Weights of a small transformer language model.
Size: 9 layers, 4 heads of 32, MLP 256 bilinear, 3.5M parameters.
Architecture: rotary positions, no biases in attention or MLP, tied embeddings, normalized queries and keys, value embeddings, short convolutions, skips across layers, capped logits.
Training: a variant of Adam for these matrices, 92M tokens, 5610 steps.
Each number is 128 + 24 x the weight over its row's rms, rounded and kept within 0 to 255. Layers, rows and columns count from 0. Numbers have three digits each. The size before them is the row's rms in percent of the matrix's.

# up: layer 3 MLP up, 256x128, rms 0.0966, rows 213-229, columns 0-127
# down: layer 3 MLP down (transposed), 256x128, rms 0.0907, rows 213-228, columns 0-127
# gate: layer 3 MLP gate, 256x128, rms 0.0968, rows 214-229, columns 0-127
up213 101:132171101131126150129097138135129157117133154147107157117116104121134113090178104183110136121140121134118176200092135067138101154120133121079148147152154133113136114098151117120162125160116108122107127159118126086150122147130152110162181139138142113144108161143117101123107144147113156133099149128087116155123108105181090088129121102079143136120139161112159162117122154112130124131121
down213 101:130114168130101106122134155109088084083100138136131132122184157134143122143127163109156139105120102110148123142135143139109169128108105132120116122144127076156146113137122158162139108140115129136111153118097126179144155085162193126158120116103148104133114161103142128108154122109101127106147114167120100131113209156146121148098142115127126113156120110130138128137173107188163156143122
gate214 097:123145144160090156124144158102151157092124107111161136092160162122146158103149121103130123148172117145120105153156155109156117149137110119131118124130079149153114091130118129131098099129066124114109171121100111172113138127150125139178105112111160112152178162174173124120135090103118154170128109154110119125089082134106155137141152168130154111112134099161128115149107126150136148122138
up214 094:081190137123118133170152139077117104146092142155106133124138125130151148120106142129146154072148116100107112127124111113157180138119148148143109119113132107123155116115158128125121143103119126112140121125119155169133134161122121160098113120145141121126147096135151155114152105077084108093156107126100140133148131057146154154134129148136083101144146127135078118137160141086093162173099
down214 096:119106099142153172106124134125125102104156132142137143129116120097134128138146115118164144143148090143144129117122153166169109153113118138132104118122177145173137121136142139125104119178154121129183097142088159105118153136121125114142114142132117138100145119091100098101148104173125171126147100170115163116168141134128120125115125113093121125159194156078077117159101126166099096088134
gate215 098:142148142151110137119117145116099127114146107099112087152124137135092128177162135102154166120088108141124109158100100176156160135142074123106130059130106130181117129160143115139121137121167123079091162114091108107119107115126115101126133140106081159124117151136113152141174129140093069112128127132157148141110134091120090119149113129135105130189107146119140114141134152115133152133133
up215 100:139154149151107087129111148155137146151145156090112130106106070126144126130162122144131071161147133117154111131148135117079127163088087144125131103115141134120126119118159143124138082134137141122130125120112151103138184190122126137079076116168104138105145101122101082140138117156149110111122112112139126133123131112107125130158075128139114110187102122148136093161141094160167155130138
down215 099:114123168102101095159124183162134092140167111157116102126125114146136139143148086161133116143091125107188166094173161140153088140108169107109101110105154133131121124109129125096121104138112136112109150136108151089181111126117112124109114105118157132133114158158130101113129143160117110107112137131126132138142169099120100132112106095105163153151121141107120118072112151159072139160109
gate216 094:112131096101151110122124128118127105137155146167148135137084117136113151175133140101147159136175137112147162115146124129133154112118096100123134157121141163102130079149098168152144133090128130108126101120113153075152142093102104105148146125123107094140164110119102110139167135107125123124111152147060119169153164137123162134144116139131109135201130119139106127145161161173155169152152
up216 097:076119133176102140139110099137099119158156115119162160129176155120148167134124140142095116096147148152131125170093142118177164118125162147128140125165129110088139080109116091142132080141124087171159140142141126164133077167153099150162131146158136113165121128164166120141134140133140140136111166123135119143100092140129137163132111118107123112095131138114082127148121100121131148118092
down216 101:150124136109165112129161171108170120107196152073129089148103116148153127139113107127113137159125113142105074119130093134067077124124085165143113111176131126135142136144151176116134161112142124119096126126111149130135163136136105118062114101108142180103110135111123116111117129122102127151138122115169106109119124152138107119084139105136104144119162125138137141118113154135143090099114
gate217 100:113103135149141134126131140109065171147119143142116070128128128136146081124144159146122131127186099164146126113187116118108157157147140136135090132117148105094137154125169128122100123112097159173163124164169138149122129161119134116127129147083154130169119162125067148128162108114125124108159147145104082124129118109108120113172111143147123176115157129131098102111131120122146132156152
up217 103:136105112121119156111126170136130133134153135117150143213132109133095113143103144112177148153131156118138109146108145147157108143081127141128132173108095113154123155166101149143085116106105171163111158186158145151134109152141138100105181090151144104144121160115087139163149127128132151157098152148127134137128117099129119157123175108107082137129104125145123112144105163117138131150121
down217 099:158120168159132108124129106136172133156132149114111111084114142099130166152124153154111141169127120125106166168150104143090150120136132126123094139167117114123140138157162112117167151110128140068111132075106091131132142091159149148123105160109084131158148109141147151106133131179104116134131147141103156090086141150123113127168133134116200136124154144114116143079138121153146106137116
gate218 100:123103131152132137086164202127160185116144109141149121121132136140204094114118101127168138105123126140104118115132092107148110159096138144147134130164104125135133121144168140134126128167145105144104121107098104142149147129163134119134148139090159137128117139180159115107153127116124131108129120113125088102114135098174102146130114146140166086137117098126134081156090127166163082126124
up218 101:111095108141148145129142144141129164141141097144127114127110127186114119120114143132147131067128149064092133161154138099148157117089125159159125161154106145141140084130125120170120183125132117149167141111140131156147112097127146119175174085117150116121109127168138118122143140157122103115150124129109104111162147095106164145151102122112139108164177102138109154176142128152148092131114
down218 103:143136145139138092153143101136168138164160130116146149140125156149094151114125138112128113112174150096094121140112154134122148084103121134125113150113149156134137159144122082135149135095158121165159149145148106118080129143107136138163155151131152134156107125131127131095128102188111114147177164145108146121129127178134130155168118126107066144113170121134166172135115099126082158080127
gate219 099:106137076109144154157111122100107137118105143135139092129126133133134133100088093136151157120129112094120108128182132068215147127156170104120155072115116105148099154119181127136108133116097108138145125121158101139151124133178172093112135149123130122098154123115171109137095106129129088140124117124109130110137156143123111149142119160089116130118112134149136168158124128126109169106133
up219 097:132093163135140176100107116183133148199097144127125114156138123136098164154099127115120138096131150127100163147070107133129162132112125178138169102114117140112140155130099108112139144128103113156152114142143121138140115139139195173158143151137153122132124130164127118112077159164127112198118149112152084114180123146128143113108140139128111137142128129125140142129114114123141152151109
down219 099:129139088146148158125122119125118140156137151141141137124097115107082150137117082138116140147107152166108141100111102163153129144149096134113143097096133131141085078179150143127131172109123135121113129146125146130120151152118135149174128165114082106143142186123112158143108158125109130147103092100091117082113077119155100133135143118140163146077095099116165125124104090103171115133107
gate220 098:120125138139096150077115130129153117125160124135172168081144110138135127164134134148122122113132145134092116172132150102112128152141138117114132150169124110112116121120140132165157096166150114133114109157153114118167142101125117157126134167133138072108159090122142162142142178137153155105098152112108125098066079158136104122104105138106130123104134160163137084104149143143121183177133
up220 100:162140088103110125125138140117136077120131161125106116128132087100106143150113147159143120139092152126136101118128118148108100109158109115167150141150112134114114147114118154119159127149128082113105134109163113114114116134117100152117132113143139066120075128159135081139107124138107093107097122082140096107118165111113123084116095165100137092098142151127095149089115171108168087116075
down220 100:103116128121131102165116072069117118124090133151117133086139107138129119163150132145138147143138120128087187146153081159106150122128113120115147169144120145118144099139119067137072069137145078113143127106146149099162126115140108122149067120157129108107139116142130151162133128109108177124125103132103111138114176129130125159139120145109124148147120144115112138128082113176114121126139
gate221 105:152154097099152171124117132120148120114139151084091101098137137147185154141122137126116146177178138132163142088123164130170128151144130181107136099141152171119136094115121149129117138123128142114184130123101131135112117085122149173123136101171134136107159151158131099145125102135142085128118134100113124120122123139168154135142104120138099116074143131127147117160076149131160157126174
up221 105:129113099143094098122133068117079129102136140112131135139137106116168101142121124158127130119113117130143117150157126113103105130096135129098133118116086147135148145117111126133108088145100178098093164134123134064085134145136136142094116153085116104133110086137158187117114155147132140107088152128104132173114194117131134131159082100111150165158106127134146126126126156120111082107127
down221 104:153157135114128160100121126139095129150074112126121162116164111168156144124152122120118120126120132087167124148188107115127134138123108157140120179097145083152115096131101150163093076131134146120120120164128138159125142121126121136152139125084137159143092123126129115104148136122088090106145069116155112162135126123142099128113115090179121105068136137124131139130114143141182140174131
gate222 101:112147153101116122107127122135104127116152113162159124133157149130127151179086134106130146091125117109075127097150104144099117135088121082138093092082126147163151105100129135100140115132136091107123108161130127126139110064137121126127163105114137133115149155104128146154127100111089120111123134177102150150143116108149165089143130157117159140152107146095108113134097203094134140089136
up222 101:100171138120152114131149135117169133104150114145142114125150157128188120166155128138118108160098097121129121129121130149125114127097100113108117100097121111159109127159130129097110181178138103093072130123087114119126133126144119112147120145157201137108135179130121159125121154093094140101089111094138187140093110149135109119143141132130108164137107146152170149118101157112157131137149
down222 101:112083179115060139086083128122125178117125106131161135125140092139136136110119125081131097111167125199137130123146126123140164118101163110154125139137138090103147141106134115148101104090111088152132101096107132136123149146131129121145150105087152122167120153092127156128127105103117145130134167154104127130138172155128120124144124158095139131135087134118110130172131124159092123081122
gate223 105:103134134115162130130130088142113098122145161129096134173118127107125119175101146153099103120150097136101136128107140127172105113130138117107104116133137194162168133099110131128187125088106125121141124114105121132157147141134119144177167117126103156180162120129097130136118156163147108113106167125100121158126129081171098137136040128112109101130130142100117094136142146131115133125122
up223 105:102136120171115126130105108092092131130151108134097148126177143162090162103103119110173144094150139135146134139162142120086145082169122127166122119096141096147107134137144093113095115111149137138127072095151154127169133157129084101130143169144088119121128143145173166164111115124117111162149134135103141151116136133116172147130145141109163149128104134155152137163153109175105149133111
down223 107:165078156128145113122109147139135126121043113148134099141121103098119124101152108114113129114134151136124126107123119132101134189111080151074148134140055107116107128142129155136103152148136109130094171147120101097111124137133117160113105134088138116109120160109110153149151105115154123126140054078158121116119111132145127112157148124163126130126136157124110144094139127087155126121100
gate224 099:157125115158140142151128131123071157141131136142138139090116135126139121108159080131133114126128150103170093154107075154114119181105129131160142143132094095075102169127169105122116112118117164144094126100141139153170134142138147157169106134087134142131133152115144166158088161097151104159136130135129143159162126104108126094112090108136128139098135190111103148136147120101146147113145
up224 098:117111117116109165101104157106110107149122143178114120138065162121177112132095141120098157128157140122129168138120126126141157173153130148137111172114127143098142141121128117134108153138114140124131073117177142114162122103068096130114127148127136104106118104150083101156133101091115163122151105138119104148116133117082160146096132097091119123126135132133152144118130115134075151080082
down224 099:099154161147163118134160169117133145114206106106127124128124117128110168122128159110154095108109153143110121134169132114143131076167115099093137171134129153162168137122083129161106119124106138101139118149112101137106119121140137113147159110113085171125128119143140148148172120170163092111157120130133118114138154141170110144129122160140144117128079116158116104138179105180119118145118
gate225 105:148150118117088098098139162156103115144148103123135167155089158086104124103131166156104132130109097132099093131137128085131128155131168140136136124120148135148128130126157117101134131123091111072133161141127110080081131103158139121069051094106138094147140119110131106124135130079124135156144105115120107138132130111119095108105130151149123147130118096113166097116117145079111102121092
up225 102:154118153101151123107134134114130103150100167123088124131133119151141121147090097141123127160104133076117094107099098160103127136102096108129095111101107092194141132124138156110132157130150107144130105114138110164135122157113165110108161182119130135104114126170093147102109114130091139116133113123164142119172187139126140180124168101096145158149117144136159136128135134104105098165161
down225 099:142136185106156098148130124129110145114085142115102145139104131136117124103126077145081164119053131128089096136100118130153124131124130140124116116117113138150142125114148135111127148134129147112122113126113109174117094136125092097082083143113130137120112143115054160142110147110096140117148055135174164115156167125156106142103096120139121107130137134121162138152105132115086098142112
gate226 101:112117168146123117151124148140085143114118109091222078133107122133116154134091134119086111106141132120158150106116130132135130129134182084119134134133110131093108082117155142140112138172152122108126153123155130106101114121127146131119120066127145141103139111143129133118195136153117111101155097126157145087134091144145156161122149141103111107143132151097086142145125118141107098092158
up226 101:092150133137123090096118148135129136122103144130155105116110151144151156100121108136090113146144135106132110137148093106134169164078128114128136148125113114118095118122174126155110138147110179106145121143138122131096092108117156101094103118129099098089186146173174117117130130106056090134146095100147107098125109100136155144162129112136105116101111125093117126124154075129106122178124
down226 097:120129127146129111119124117171123136141150116118136122116105125154156122140080108102120099134097136139153109164090098149157137115103123121077179148184109136102109087125162134159126128162114142143127104136106157134078139136102097154183167110138125139116132129130176128099128111097123136121133157131142076090119063119145126133180120120116120108110131163144122125130133116144065106174144
gate227 104:137104138138130126078190122108113112148084176128141102099159110108151159126110139147114092155125168110152158133140137124132084121110106101118091139140146114154128117096106086153107136160122127157152146102102158119113154152129110122143132101111207101108132119152140119167161154145129114188119096101113103125107136134135144131158119119088129152150145110117101095136110082122096124112103
up227 104:138132124161119169081095139108140132100189118111105113115137172161101166100112137124176123178133131138140166108083104129149147130156121113127163133154100114143145151138102080106122090100135198186149131108144121121126163138130134092159122133065151099129125115170123136126141125147124108137149141145123132079169130122141172142130135143129098143138126115111123113117130127131089141119140
down227 103:156118149119149090160125116176118126090186111156139106168108077120145113114152142164094113090151148131149130133116156104124111145136115104106127134163087102086116145149103116121120177149113108133110104123104152117142126117131109190135145166152124129091126121110160138150094129128114148125098210136163115145117142138109117147132151110120167107138080152136093139102125150133154115124150
gate228 100:125109120096155119113108170168137121112129151096108126131141137141146158133097106120153130146141154128176140126097102161102073113129147110081131144104101163149104128098177188128138111126134086113143142099127131071107108136103132113154099160138131149094128088138147135124157144105077110113095118130128101150140110123177172139127156081109125150127115173121096141120082131113125125147136
up228 102:095136164119086133158136137085124123120130137103126111147137142127085111118126133120102142124113150135160131166124100107161133117138099124129113118070136105124165177116152070100143107124179154155068134105137129156137135092181115148143070168123107103134152142134146156166088143139145089166145143147126123117118149109094133141130109108159122091113170148128133156124112092107132126128097
down228 097:096095119110124143088112145119156126122077145098141116106118104110155118101140110119101126117111139147101113118115103143073136103149148130083102095130115113170117150178114106139134118131138137163105145147116126142141149070139148154127087177194166164124142142102134099159115104148080069124115107138083156136142137148125124149155139121135135112113104113144126127115122076127156146146098
gate229 104:082144144133156155141113181124138141109142146122122103154162116153105133139111134063155114134113126124122148138114124115141111139109117143138165090091122132117119156135123180158120126106157117156128150162164133129099130133062128180151135126146120134169160108092163141128130163140175086079115143125135115141094123108134161103133117097142141107163110116126135096100141062126157157148112
up229 105:115141110109158103155133158113112113149117148126121104132116128137119137153129171071123099095125132131118075136141139122130164169090119116117073084121134134176159135115143114114132143110149111129127142111105098155120103134100156124127099172114142110116153097154129152093147133156138090132168128149120140118150157092152113121118127105073114074149158163064140098112095137108092118131089